config.toml
n_layer = 13
d_model = 192
n_head = 3
n_kv_head = 3
head_dim = 64
d_mlp = 768
vocab_size = 4073
activation = "gelu"
norm = "rmsnorm"
norm_place = "pre"
norm_eps = 1e-06
positions = "rope"
rope_base = 10000.0
rope_fraction = 0.5
qk_norm = true
attn_scale = 0.125
bias = "none"
tie_embeddings = "early"
parallel_block = false
extras = ["local attention windows", "value embeddings", "an embedding shortcut", "skips across layers", "capped logits"]
init = "uniform"
init_std_qkv = 0.026
init_std_o = 0.0
init_std_up = 0.026
init_std_down = 0.0
optimizer = "adamw"
lr = 0.00257
beta1 = 0.95
beta2 = 0.98
weight_decay = 0.097
lr_head = 0.0204
warmup_steps = 322
schedule = "wsd"
decay_fraction = 1.0
decay_shape = "linear"
final_lr_fraction = 0.0
batch_tokens = [32768, 65536, 131072]
seq_len = 256
doc_mask = true
train_tokens = 430300000
steps = 5674
dataset = "wikipedia_en"
Each number is 128 + 32 x the weight over the matrix's rms, rounded and kept within 0 to 255. Layers, rows and columns count from 0. Numbers have three digits each.

# layer 2 attention value, 192x192, rms 0.0839, rows 20-127, columns 96-127
145122153118133058072116093150090092111081138140108103122158109116090079114098084123117134151140
134161049202134041135166128112130151119128151158140101125144151147151149181100102153123185062157
116088043128103146116175099105172161165150133137089127112105125151143152147115155131135136116141
128125100152174144160202179131160107138097138192196106162149165073154156164204152137106114072112
138079134128151172129102094118107111117107106120112124101148141107141148125162152103206151150142
181182125113077122084113121125142121108126144133074117135159163119121101110138152095041125127162
125064124093091023153164076092138068098062160111091194109098137090085087119106177061141113183219
172197099127128040091146134091171131105106194082069161078131138102146126184116184140093126126147
129142172171157191193124092168162138118138092102143122141129131116134116088199116154135112134123
109103077216156204077146087188180077134165082125242084142147176116150094066136037203073204075111
150138148183111135142113107143171132145145154108132137148132129153139055145122137117148114109127
199089135102139155146125098128087213153170107183116128159103108183179157124096161147154184067079
132129177149126185095135095129151056101135120123113142219151131088109129103101072138124193118100
100137143075106204164135096213185122111160134162106143170163107104140057051202059171092086114145
190149093121175004118147136102130148103148140094106117091104109139129188176118110124142193068145
143087157146145109116070119167104137093132084098133085161130105140113155110119127140201163206129
111131152102117131109150135100105158128190116168131145114109163131138176177176142128120137139153
152142164155184136077116111117040117121141157134110139178142090137150144149045108125110123096083
134135138151159129078134154098103084107153176133101107130092105117126111146124185145119101119165
136186130211146152173126103125100168133168150164187229103131135125125164144151146145086156069156
061040163111117201087108107146114110131066047101150134138109119133097113062114111116129076174138
110085083160140145111118131162162079108153053129178125165131139102135085086137055115107168095120
119121133127078194141135149122162135150156093114182074042149146141144089060136135118109066128116
070193141165096110156132155087126107122144103114140120120138141113116138157115131155173083083124
167113073192191103137168122083205191108077152133137137129131190111110158141050128130069223148173
092100099165100115092140158142159159165131102140107159161108145131160106115150075128091136152153
100136132119101112139151191074124109116166134146134133097137157098141168128129113123144140057066
046138055086127131170164112118175148146122145096190126085083208102145151161127109091097170105154
156090118105167126197128123161120073131168140187100191186139127094139148123143176127116157117140
168102137091174119140121141143053162154076132220116133185113075141078191157085138125177111162095
077153141028133102150142118123129149182127180136116179102118111131145104133192159118175113113122
137072162145103151110145202118118113119142096115086145169134119105113143113163124152184154106183
072160118238116179126123090181116141170117062203198099091132123103102165092148156117099210177160
107140130207141148088088077142164137111112107085157153127133102144135103104093110132145184167161
174133098165121143151143080124127152124119115143151134135130157122149139145150101159109176089117
184080105164086164146085125169105118125137074122156084139140143111157162054121122104127131125077
139127142140111103128094186093044191166122112140117109059088060097068143161123166094096083137083
115091197219148089114134153119174103130137104130144116135161136113111165104125181108095050093162
156142055164165141135160099158157120098148143149168124161130168094111179113082128146111174081082
123138114035088097191136102129138088086013174128087133128125160133111146109100150138255134129147
152134066061099116148132163160148084159118137100135138162124182087165089110159151100145105131136
131171149096141164087152175122129120123145057094140169171099123129165122147176115184096141140163
121172116117097151134132175118118120127190182158101120133159104070100127187182092139167129110072
106194219126145135149119096137139116102142092122141103133145160118121170109115164102094098105083
146120160098107110171137118149079127144124142086135127099140096148138156141080107144079129202116
151165176146125146157125141127098115131157144160111104103145141126150116106049149126131133160104
114115125120111125059126108120149149138093158092091151151133124162117105094079151108118126157188
115160127115105121132147099148123139156122109124149190125094135121108103154188161146080109092179
129078133092152056158121143123101158146051093211097136110114140155102136081101111066087105153196
066112160073120107119128113113147125098043144161139168115118149133096121115137140098096151112137
116154100143124111092127158138096090119092080185123176117152118170103109122182123105192077153113
165168165146136091147124178121084166122114131146114072171124114155143140155109146159124069178163
134111110112108145089127145147127112124112132098136146171145123162092135168095118122127154116101
090130111156116141134127130105110157119146146099150147105130139117152102131153171156133118168171
149092099139131140126131171093132132111146117122142127127156116164125122060117072168170138136165
123074116150115154197142144106187109107168148117123103111163116151118135108130086137211194144135
143101114124100188069116134148116139102103132094123134174091124165117131154147164103126143141148
106140151128138092100125135154133124140129124129109106108083142144121154185072153133150125151039
147117101160139076177119103156044109113130179114130083094105111099144117174097152096168108226100
173200139141118151142120101137140100110115139113114126147092122092140105088147143084107091136138
100108113107115062155135087158112122140078127131141164095113141146141138149111123097046120123134
198089092162151095123120102138094071133164125141115133112130126195110114111146099101180090148095
085191127111134113136122082143089138134121111132133131171118140085155123134140153127083117134097
190118179126130153159114079077132116142148106168121104139119131143141135096117106156121177086154
131165096174131142131139048130158111133130136085125139155104163130147121114148114148127165109041
178121143125125069144118119137115162114098156125142117123121111121091143190117148118120159111178
093100103107112121110125129122121126110089076161121083142160113136115141114113104099126105113111
185097115178133138140110090135146114158128109160112109142108125129106119156186130138143151100094
165092131127138176198121111119126185109135159147151148174101131114143119128116108114141113107139
126140138092121108135130134155117133117092146138111126086129132102096147164149154137099095158127
183157143127142153126125104139101160138151133148147152111145133128107124157155143121132090130156
087137138126153056097125175114115157121123130097114092116127119113130145172133160145095073128123
155126149138104197140134081094195160109077129122135138146129129147127133082114127121092161068104
083125143130099139148115137117149190142143171126148120118143111074184103011150130166128162146194
102167161106127115092107121131177120132083136146130179101114124119124157071172120119098093111034
126079170109120145187118172160077183124094129118106103098126122134116125145049130089108091137137
114098090123128063126162170147114111110179120062122099103173123114149145127145124113180086188131
111125138153152196138122121134123160131107110168125116185091133168132135161138116159087127103117
121112181140121152153130147103149127094150131165117144076147146110143104049117093086135106058110
117149089110089119138129164128133108106123137106152134111177104131098134130110127123181112197178
102058084096123088112156108144140077132175132088124156102131121129133157175157122138131139129153
093136088168125138165125107152075107145142161132164130066134136101138097174177117167140159180102
134153174126130106135118116127115125125109115086105111143089153159155126084136173126063152144082
136107107144105098092137204132155085127119130086094144108095142097129139105165148110114111107121
162126136130108166136151060149155100165135113132141161078188127191161112086139090136154134099100
099115143109125143129130131132101126124069142157145124098151134166087141203093094144091146150170
114163123121135103100108130109158136124099158131118111150160121103123141123132108101091125143157
119173127120121110075115139115148117108146169068127144110109140088177103101089140124165178159144
123109133128115136158140134128113136111154159110159105091148110116169099160125099166145114163199
126149114117111063053133098105149155151098154107098164135148144157126088108108134133165113142107
145110187111155136144115114123099151131145134177099084127102120154150152174083143160073121115156
130134191093111089081117133088181136123130170123103137152126132126124120080096121123126170102159
177160088105116106050104181132085153132166122117139123128113107123123114100127150102129053231185
108148103124137121136110117120125072111126125123148163140095154114160129135156080123158157103056
112199144148133175141124163085119143112177134112149144092154118113162131094122123162148142077115
092155143109138023137106136121055160134104171080121090078087131141119123116115113093110065178098
103084173090111185137115097105128117125144093158136173131080110126152142090087129150078170078148
112161158119112117134124153141086111133174137136136135111122116105139104141090108187139130174132
116140175098137092120120160153094185133134147168118127063093136111135131137079164103160111149106
072090131111135071107144113137103110128183146149123133049110129089124138137125131145109147143099
152158124115113107043104129127160091144091136137101181117132139163137134137156117129109128065060
168126135088110140092107185117140161137080082152114125129108106151141131137069154127071080102226
090166165123120080062132158136102090113181137105125153119128113137107132091078097129131118124078
042154112135106093125110064128173125142126120147141133084151155103147112070180106130157154110130
068136069124116145103116106125124159129124144094171115111115139118154114138190122158089124111088
116161142121127145129149111089134146119135131122116154101153146143127117054120119117114130136165
101127145180121189157121101089133169111116186178136147149138139127127081107147119129171136114148
128118120131134132155149087169117085117132128185134144099159129174134109148069130125128133149051
# layer 2 attention output (transposed), 192x192, rms 0.0911, rows 20-127, columns 96-127
162130176166129073143162141140202113213089107119123143190132171124143144129103107169079147145075
131137105125151131131138107117081111130166144128129155127094123137143072181164129134112131118067
124124160124111142087153185101099180123136144191105125106113171089119114153078151153101106124149
146109113104059184128103053154106209124189147091108156136167138124113076167131126067127110120160
151175105186192096125197113164080166177126133113115116112150149090111136110171128070152151136108
088131179126105118140184120117168166113103138055161137091115139073106111141069092218099073136134
179148161104108093180082117081088183066142137088124139169176060113125149150120061150191150174114
117132094115098146115139158109073160109113136133091108094129111142192095107079147169155101148148
161058163144106114160166123143172128115101111119139146166134105205136141075142122111144171074175
094116142073162132120105064209221100087156133121116127157156145136131167104180135124127110118146
152117123108148082136125109170126129147115159101196166103138088128122149109143174093141081119094
068145163198188144128096150147155086156064065146178118127093131142124098206122169133177064076203
144123165128146140181175156168128122122143155137123150111150130148106066110119100196085095177106
116066079102127196201166132146176125151116112172116087128132165157137167122118154165111088064092
113165142142125113155108120103117192156190121117121144134151155140124183144108131133114123128142
143168133101149137072164205149182141137144120160148171126121177142097146116158097096090146084086
162151156135131110124048109091066112169133165119149165101100115146102113184068135112099083208128
165116084126124130135136131154102083180123097113100103112080174213104166145150137127120120117153
131085078081103113110104108059157224106171043090155152069166110154096116161014129114089083113132
170205134167132119147128130133086121097111120158161150114182122110110186112123146199112213152171
106139141080091098107104144137162110085112085114174114147120114124140152122157112126108110135173
115128132089148088134118041148156198162156098188149135116102152132122147109156096127107076110128
096102100132136096155173116091148172037109178156157156176087145059107163110084168140097156132142
121105175114156198123099157138113129099135193089175139147137140113136127150142147151154116086120
145149116150139115150148081174131162076095153061069139159085138069148087102162136121151102128092
080083097196141174140091085135075188082129131134145127141117157061155119123168132130104138137120
110158125142141144109097085110092095196123134107090155104093164167127092123123123129166137124194
173123104060150131142111126115131138066156168100179127104132111121120155116128096147122147117092
139147156151192150143142109145152116140158107115165113143186138119114130131105189159180116126122
157162101164165180117114200172085164104115105129119159123136145072108065149159088103136118135170
124145112144134130139130195072082088150097109136150094088112149142122111135058136098157106162112
149142164111189111114121140139124110099144043080130177113103055114151154174131218086050213086139
091150157131151109169145092124102152116156140100118130194116133066118169081151146131152120109163
056146129074146114090193116144164153133127100148082099197121099125150159094136093109147157109150
130085149125147157137139128197085133069119171135155125108088126117114113164167102124165091089143
123164140159129144133188123108118164092169067142153090123198139091099111126205181176114162104139
157131157124086115131036090135084162114139093067085139102154123113145113113180161139178141110213
103109132140135099138122140145153178064199144086169104124145086129125133064118092147133149139124
147155123096115157118084133178165100126113121098102140214139145137089140127149172151130118127168
144187055101129163070108181132093132150119197177086118186162115194091134115158178121103193141095
126109130112086163108158134096104140139191168150143090085084154060134094113139187111066135119053
098121106161163072108053126170124140047114168114135116138075111172139129103108099079146126108089
175149112080115137174124145136103121231102077105125097151131170189106138157161125152046126088158
193139182133079157131093188136116134187105095144206117164095124164098086104181153125097115078180
105131105202085151114122070108106136134091142121077145103111084106123124143078094104152144136136
088075127127136169098146064139142174101093111166156105134127144106144134069163091132161118155184
118119146143147138126155119108072150154116119153121117080175149125128135122112103132072122111184
182119142159137134151099124088122039124175177147141093119129105115153104180136168130100109119145
121130138166140123168175140078148159103146099144143138187178146109165084070139095118111133168179
066112137125155114085096120111138076164092118059135115129072114138131127188143092082109131136150
147147104143119132155096112108132127195108137169137144242115142131142168139143089109129114116122
156075167114103209137122137094148109125131133134150082105126148092144121147119166138113134146086
109177119138156119122129134095084145148137177150113142142138092119122159138200096149132161149145
148162100121164149166169138204062133152204190106165114101142111138144142135142171131170118135126
118098090054144177117155156169143139091112152117087136129063112087106166124083101214100163146107
130145070073101084129215139126179137063156143058083086140113099149120199151128145133181156162089
143117087129133129110114087133162152087088156117131155076090062109116098103148106135116144122151
181103128160106121130103100076126150180095129148105161124143103131160145150140182151147091127108
147126132099145177072116099103144160119103171105127192118084133095119114167151077131142148189123
099136085139122177111099080101085117230098137164183113071145091081115128125166057097131146126164
137172154140107116127146138058133152118137064178126133126121109123125102166108093094150073084206
166150114143153124085198121148156162108120122118113181079105148093111060091142174153085137167145
153112138202131120126137075075147098114180094124166133075166173137175135159193127115139115119166
127207205110137135119113161099164189036117182125139092127126113160116117116144134167169128132119
174118153133066145071096126125091149130174118145192114078135100138090092104117205101107107097054
127144130098160193153166180074098131059074119122143181110118150096124110104188097112154119150146
162127116097134073112109100137182112128118138128128118155126129148086108174149149155107150096126
171170156135119137144105148127100123124186113186136110113129128116104131189098190115163071140104
161181097120172139132115136118189105100160132141169158077123136153106146151136158103139091117178
150042113124095150182121118098123084106171078117175120166143137110114122156139127103157113175123
143119135129163187143129127146055108157147211118159115071146156141124172146160073125142056183125
144111169128099131134136144081125138176139137164169131186158156077187121122116165151138118111118
130139106059079173108062134155133160090109118146115110079102065170118128121076124085138129156101
086155135101131177127195109158142180163144137086110119116139094148137137092171112148143112089164
124107137106157067152122110120120140108121069146146100156140081111144118125093100073147096171161
147118106136156104180141082152138118140139096141136081109119201144144148122095147133155157152106
177108072097062142162207131129101114219094205119139127159165126117148117068076115149077150177124
179112144129161130142093151112165115132155096113117098182135124177155111111155145120112128103118
163111086097134160125119108206193101143069118103125155067040134117155173095138088156122148098099
111113129143140151126126061136081100151121187077076125162100127102130180106143075150165170191078
103133123139168029192158188063112116133147124146057188153094087117113169151112125109159162152154
147141143178136141094159150161114117074172147099103143091100096145081121116093166146198131132139
192109142129120146126075148120157139072076098111109083093139063136223105138127124103109167124078
162124108139149105124163128103116096133075116169135139197128109100175114086098123143112135150168
141124115153102150104131132116103140074109150198080145115164097137111175098151140069126090107130
152099195127140133153101177119082104128110156089059139143088148163087187153130096088102064095106
086116164084168122152172096188118124145105136143078109116145127143182168068148069071114141103072
114197145039090179129169063121100179185079133123111099079104114093149183063133104110115140100147
184147092105117157162161138156106150183154220140106109124107089109111182127084100125145141145096
138102133100134118125162150114104153151152143160141119048134090143125135115161106150118118085208
109098184161146148124110185162143185095127096128118103158179152144143079143102149124164076129068
080141140131173152107161131132126082132078197152108122116156099088129090107155095142103172140151
111152117150144114179097051150038123141099175083139092117147103137127130047164089105111109095060
126107147096101117111116127120170111097091163109103170068094111144132121171155109174111148111147
129101103109095099151114125114184099161122116129073119160097108149157115136140123120121193114132
142072147164129128084137135147098113122144129118178164061154119115138058091147136159159182154163
054147133162174075121133159151143135091148093146085156139135088138104106186117106178122095138187
128084153145122158138135121148110174108160105147143112162095104140089096119148089223167100145189
140058049142095083120157116142144104174096121129168139113150175112166130150153100096162095080142
082122134179126106101162122111136086111129103105141147126149114111140102157174141184159118172181
105143112117145121174123215148057165135069097211138154085152125138075162160136146144130100111106
089116113151163148155096119092155129120139124128124088176159137138124124084161140135092103076128
073091125143087131132145143170129142119111028156119140147112106158111046144141106149118141144161
097101107168123111158174117109125162134194098075144105083150106121134099135150101150132137133125
133154095191143089162221115160169110110146057125224130122152143096148129099154141063135108045166
148162135093101143102162099149131129103117118123137147097134151136151180080127113102136163130134
110078112139145147086141112171160142157049122126115136068100138133114193105140115113126115153113
079144144118142141082073128090120160163129114132157140094150094114070175184126073146157091156172
# layer 2 attention query, 192x192, rms 0.0985, rows 64-161, columns 96-127
134094154136159135099099104105119096148156113125101127175105119078102108126068106153167170100097
118118217166101143101116118109117150095076172104107167127104119139138165126121162137154137106072
134103210144046147091112141107102113109113169048087159062089118125143137139081138103161116096095
135146153133079141132098118112100082143109080140147131089100107151148157125081087047174128052095
189154104123186118154144214115122141137167033097137070239142107102157051111161178170075077200190
148125122174176159167146167129172140065107153125160103120103133084164119120209184119132191137164
152059177164090089141097180077123144191152084085091167074052093107151092118116170134123061139103
152109178147110125125092084126112124083095140127129174077108105142133182047128122102194119116142
158127106131096068113089103112154102128037120093159092148144130121032126148115066087133133142120
112100129098138136147144128092165178144050143155109127145106126065141116122187118115134105175189
153156151125084192093127164119122092100176192100108094110090137155094163110097168146147105089070
126121136091129132103130101149135121111133101141100089095111108106106151120090158131124121142085
144109138100147098131111135153123124143123187133099105145110125105071130144124189122102092171099
088119131104157159130143103144108119118130170131140114133084133068189137102147112118142092118140
089089166127106116107150123142152120110134162147148157161090127106091147130122100096140086127124
195117099167116039129097078146132126096061133139156157095087140169147130103140122104097129132109
145108154115173101178129166120111133159118097040119131180154142112121181111082088120125123076125
108111197117138126114104146134090142168106174120151166082103113111125125119077166130158143071102
121099140100192123128100150147103159149105163141114106109175156139140153134123181145145135146118
162171165077126085145099209094131135138103104090086109065100128132085147117095184107177081118133
122131132135086104061146079129137118149113142113099117093150125185081129188056098117138110097085
151151090117174143119128084150113129109061141158141073159127117087218127081188111130148180186103
046070103133181139134155073138171157153114120142139105188187144126136114132179112146094130165169
097100126137186115118105169180139155150132121175204108178171110109165048070164098113100162163066
107116146152116072127113143114113130151196181195106164145119111117077160174118152132088096139145
130144079148090110123165133105134146136128062124167136140175119142189105098143154144174128140157
169132156169113114106122177090150129110135159144086152127093122129096123113102166148131125124091
169145113131106102091111109108179111101108092100098123155188138135036096163148172153087122141090
121156122047183180119108116145104205140146098028100075116191149073166148126108122137128110161086
086134117162131115081105093117122096128123175130120143125124105083099151153122116087135087097122
089178082077110165087149070111120150141119132067153083134191127095161155126153128158128147123136
123133151102100140100119080104141176127101137104131129131194152159146111106183105162149127126134
223162117145137239132101166160092105061117101100066158092063150097157091105088111099129108087073
127174099104180155064136107185109153131097127075143098118173116060152089139104137089123128173058
124130152089100124096185158151101138083022123071098129134118122065126139130119157073104097157107
052133063112110148145114069139096137170159085116141097134196125158124202135112100168099087123174
138187163123179206111117149136116119058131122068122130124146153107152101109070150172190176126085
069141097077058140119126096144127151148070100053147083089187147153125201136152050135119150162136
099171118112119146125145105128105135142128158074136154111124119071162182137104088111187101149122
127142110130119148194168112152130157138120146168123149148102143114156199139113128101103123116121
074122140099141108152176157097167134137067103107174164132149155141172147094143045122123145095137
156164092103112152116136092133106134132128130094138108101179124084170165142127132112148146146136
150089126201196133133128140142132107130156082200110153154111126110132020104143159135098102119148
148127136107161165160120109156131130157114123146131097191134146118156115128104129174107122138144
061070160180062071139111123106162103167101088172155154129111125251129125096180153130072170076144
130168096145096118107082091136130096106084132100113106087167140074068187168074155117118146120103
083133103117159195112121056142108116148132111071144086181139134096179130156133093140155132134171
098086173134159152103106136106100131174157104171103115158133126128133110207187161111122143169170
128050140143178101132134179171123130138172094203103127148173116139148079145146176164080106134144
137167130137088101101133133104121108118050189074139111184038142085108140150108078115107107118137
100182115117038157140125103135123129111145122104178163072135135209142172090052094125197201083112
107112119113067195150128139106163165154107173115103112139116139109086138139136065138131151142175
178096127161127088114118082128126114108105050095105091092171140145163130105131192074091088091135
175092100104099164115142119161145102123169053138082142118093159076099107164104159167169089158187
134179080105129202063132083113065114118126127089171075156139133076143153162178093105161124109148
114151122093109178120166092127113165144117157123146117093159105135128142119104095120144133104157
126125096155143083100126074149133122092076124141162132104183090027180140096113182101192142093149
206147102187184124085132135101123170119135123108109149152150127030130049150115131139152084151181
130133169136078231109130109136148119089125054080113103163151121178157059073135154170156182072155
116092208148092081093097124082147119149091094128120143171112131228103110116181158118082145110102
028134085086148062228178095190167096141113102163170205070124148159162174098135071113154169081142
088082131153138100085155135158115111134077105128118091098146100065163101155122083080155147196156
115113107102167160153153138155114151144093102122141122099146127093199116124151104101146154153146
134079179139104056075091153094127130165128098140093121155146110150080129129132147157077074154093
089103146195144126193137096148089118161190112182138173145110126127148159125123100082181128148141
123127125164146154207169083184091120123121085185166145135153133117157138109140082139170119115141
142146101145155113123160099164104101122098159138192140135166107144134141138101124141098179114132
155085161158153139125084112125058141182192100116100165162076082125157156115093104117132109142161
135092140140095106098147156159091156148172103161077126066068093065122119157106140142102082145134
083133128110155102130155160103171073087124139099110074112126194161101140153109093108125088131112
142087161117073134089077194097156123119106126044077125111068096130081060150065150096132105144123
085146165135175213123179112150140129172157136185109131150151173152111191167181105120144137038131
167143176167068121151133172146135143078112119076112112117089152111169086090090142091129125140062
173099121126146155159151109113138146164095137135148177153141176175124112128140102172119125067143
074059134105101137162162134124199113086090105160130071157164155138109124070173141078122086097119
211080104056144159059095201120143121161167108152068088131046149132114181175063122069169109155123
090129138146122160151138142113140136123138109110112156089172114140115115130151156141139195148125
131063119129105176129153120136131108094110182154127093158162157209102180177128091083125096113161
110108173122166106089121102134108134137126138180140099154113134093131177114142156154112096096075
090090099085120143152119139116154123112122110136141077130135134121142144094146167092174152100107
153156110089197152172084157132128124180163108103085120145022116131189150165204142121105142129187
176108152126150153128127135130118136137177111139074142116103136075133102130114133091175121143148
137144153112095171134147189140129122105095120160111181072146114055108076137155149161108122120145
148103152119100104104124170103166137102125121055105136105118106141080083137034161061104120129143
084152116153144118190128090147127143137178088172152119166116129123138129125108144107139128117118
136110140164115098145129133154105160124113133136109124123104118088163143138187156153077116169131
062108142242135135149131098148126138113150122121165133159154124110167092117093146129146128115137
136178120110162185058176133177108117035117123157178092166127142135129152113163084088159175147137
093166158107092106158137182111153130114121141180126104093154096103074073215137114132137147147110
123110157107106066079119114110143100137121181122109176088120125154097113177146134133162133082109
101163134129151146139156124144141153099149079122147059163125128088137127090129121121085106135083
147107133144107123139108123156107162090103110057133122166128107076139103201107168081158138151119
128130145101100121115149115153145074131157151173125130072114120161144105115187170184150142131130
154161091119172133137131136130114095150172089145181119204076125073105146139119117128127126162115
098140124165095158158144125092117158135137093144106125143128098095123109105142116135175169167124
128077128123150124126178056151101086108113163125137149132182105172095155140087067081122159093159
143126144096132090082118130115128078119168150117115141098091111138107107178131122096128113129089
139116134098157081107144129149115106159128155151108121096114099143121097153147124162143129159107
# layer 2 attention key, 192x192, rms 0.0931, rows 64-160, columns 96-127
060171049101057104068098102162118122124046150080188144089166134073051135255154158131064071200191
134164083105075144105142140129120094189125126141160114129147109111086076169095141127079077169164
131133151099098152084134174082130109179076144097100109117084109109103046172075126106124111115083
152119139117118138071095141127098079177145122083130119084082145108133078113119200120124110152064
116094193136067190210139098145174109090139139188122196115142167179072078118115101082142182085161
139034136127151094096173092108106101107102097108112123112153141110125158156182114132175107153185
106106133156094146139099126130196097129135154110093129109131123108064111142091072063119161122106
169178140154133119090186150145111138111167146094109157210125154155135166120087119164106135151065
133148156097156114110133115156123112099142136155125153095165166113170119085090118126168168112134
087202073096102157139189168115150138153100079160112068206119157110152097117107106133071126144098
163127177140135096169113154073132170094096094131133191108128128131163094094151130060144129093078
141121097107129067130122163103084126147187097095160117105167099142116100142104133147140093129142
106087130176154127169084120090125141095101132089106153061143105160132140108131155165139117072128
158159088138137152098157105124140156104092120078115143138145136214170172109083138119090131094069
132151146113133068106137128129153178105105098188145145124132130101124112110154121181147134074184
139116171153111131101187129094167116176071190072171185110160210177094140111082132097168126144116
100183068115116110112128079143157145127175143138139143147117118090122057157092143165176120187136
113107072156110158077110190078139180158128162096085132141088124131148079165125162139107085110103
099142103132140154129133139112131161183180138121137145124101161102138131113159139130143155143127
185150178110071105153115095151122090168151113150074117150108168145108084152113120105098168122130
091150078073177132119129116098116113109148074132149083112117121105110215174105142143137079097072
128148158113146149147137119107113115167132130146126126133105134177111146160120179121103116119108
134166065199155119136126102158179107119122125129162078172143128096155172111192122111155127140157
137144179182112079136077143167135091108150101166133239111157149152074129095118202110195152096105
125068167136119143070110117090150095088160119111090173098100081149128084116096147109173110138161
086125037144191198176115149169058087164161114099101010079091158102119160219128084143093121199036
141133179153116141102132103116171154121127085111112149118131111126089106157110135051153113170099
086098145112105054146120155134119110134158110140150097125134131080138132135140100124137145152138
123158138138135104168146144144117134156127095170095106164109090163152180136184174138168134133208
151131185140142152060140076146104154098156093083119147120150061148160146087138175163137117148123
098192097093150175143155179107083127145168074158168068118076135112200151151161122112099087160097
144151111164135136101111161167138101111119110094140098158146107116175142091081132131127133160076
144155145063142137100179087178134198156097108096118110162130159140086187126177066124159094143126
113156104136162106172078143125108192130157120166164131152204109124139157118202200132126090138110
103058091089149145138164124108136082189141123094099079035157189096082134161210094109132059153128
140096163171146197154106113105112107129156125096133150080098101195226101147155123125124145126155
074096092076160087157099145152132175126156143185160130116178143094120228149105101136061137158128
147163156151111117152126122163126079158151163147169128102118164126200066129167150117092136167170
166128146165180139069151111121101102123139133077082130114124141150154151098102145128135100122074
119154110109100090090139154101140140157154091154126139157115169154143124130121135122189132149145
112170113125083151129105126154163174150156129210174113152126160072127106127192086155059121140130
118165072106157104098123151114051088127181115093111049149089173118173162132124089144158111150076
145099120118105151129126095160166153139083134052091157132173106160103140106014112151160158149121
109162112134097155123097119114149152146070139163163227155183126137137139063095137157148150115149
143117167171124189168105137151179137157120178098159161114136073144092048145130128127096153126163
108101157109122081102149161135110117117208118107180115134118142106195141124109102106137110196110
112109077068152161099151116177091159135105194134143092140169098134184165072115117201091138133136
107116081098188135141134117101162065132099123083084094118143092119145122126110100117237152110203
142081097180107103193067132112152114131105147118108159108121116150096112182107128136162168104129
148145175128112131021159094130146115131107150153148125117166173125128150070119121127132119107087
125154174123178166094122151136104123139137165130141136118111145129144150121166128134125070148124
069163115146098137107108123141160138165077131084111117102097170134179099076079095130116126134091
225117145139111157150145123124126123137138171088101091164151108192108092150155114190146108124136
118120093125131149170118090141112098095098098074103127157121084120164164111084060207112154113146
127185125086208136137165104099072124130144116110155100142131129125170164112213141136152100085127
206177129119185093138080164145078180110138106137122095131109110172177168122073162182132098112136
167175098158149138133159175128100172139175106128112130169096125119138155178120142124126106166029
129123110085123118117159081127108132093089099097135038153133173163130199127092139150116104077087
115169088082158140118137219159138182143141142153145108129166131087119142116115126139093127184066
184131138166150137117086146150145105176125142125119130136174063104082110136160126124155186129172
097149113125062140170192084174134095113214097153146113171074217074159104139149125161068157139166
142073092106132160155155139180109104130206176149117068112172156117104123167148133131103114162164
103138030119101133160158103187117104139169148125093066119125167120110132159115109164076146185144
149121155177147142205066151111136157111084162137168177142165066124111087142139103121099193061169
076126103090153069120201101165121139113083159068164169162197130180090102155173103114137163088192
113142104116178090153164057112139162155122122168135159120161123171189135083155090124099151103161
112109117092164115116146121098091189169130159094121116138124112166164153100128091105173095129117
112066144119079176081096165116155119122138132082131143127155083129127142146098134148114111180076
114116140143107157142110175139128106103142103123140141185108153126161154140108122165133129163147
155205167137168138132160086134118077103140108176129072148151152102143162091201111083177099061170
138135126122096137146147142148167098116138147147116151159126140154150132162120159144097175131125
055139120128100147100183115123177132107156097127161133120082116140177131136128162087094090138114
135107147101053108109152137156131129153076069113174105171111165134066125144136183131093153171101
107098121145121129162129118122183155115194148132145165147123075073182084130128144144131163158221
136166085122120094139199161092127186152119136106118190219138187095171142109137096120108111127122
103145125135096080112149094136137157126134104105119102115155123110076161180157129138148080169176
087030127144102124113166137165133195172152144100134187120137117133165121106146150136099140122132
063127085117075143154168105112170076103143112086163192132121167164152080116134145078207128120162
160197127107166126129115137108079062130113074181125086103117123106069143116088109093157062124058
134163094117149152151150092122144158143123117145096164109204114112124206112110091193075114081164
134167219200076145197185161192139061084203150151093175156091128164155167145141164122105116093147
141177162137071156130152150209127123093139129125137145167109092117092145141163175132072129150128
129143166086138122141139119148116145128081108105116163202152127078089168137153147127091102148148
126108118110082120113092114111112143164112146115093117130107109101116122175121097164122147134099
135106119140129115088125113173118226188130137169164144074143073166165113120100115166101136143167
136136137097132138126153080095119067066077142109122101136143170126093156089135106085170102114127
120132097146158118147173122171120129118138112132150146182143158146137148136115125125109132112155
126133136110152121114127132077115133157102145113134124100122160124126126088147120105149119123111
116097113164096126101144128140116185136109092171108128133094118099143097117136156152162120149161
117157161169211074150100171080105140143107109180123165098126056048082089160092122084160063137103
184112080063132128079133093159099090144153081107117059140102218117146167123154125116100130156068
100121104103077134168145071120072158130120116116126143105129067082087190146123166212172112133185
083084130126169147155175170128138190160096074143168132127146088113094149118116136084102088089118
180196137109103176150118125093137147089129143108074073194143122149112127129083143160147146179166
079101114136105137084156136184106182166141142105136182179115124109165142138156105171119138159110
137107117109155140097135101087138028135147183122147154109099169187153087163145092131176100128050
139152163138158133108112124045145159117103134132117162109179109129096159133077141106094079099079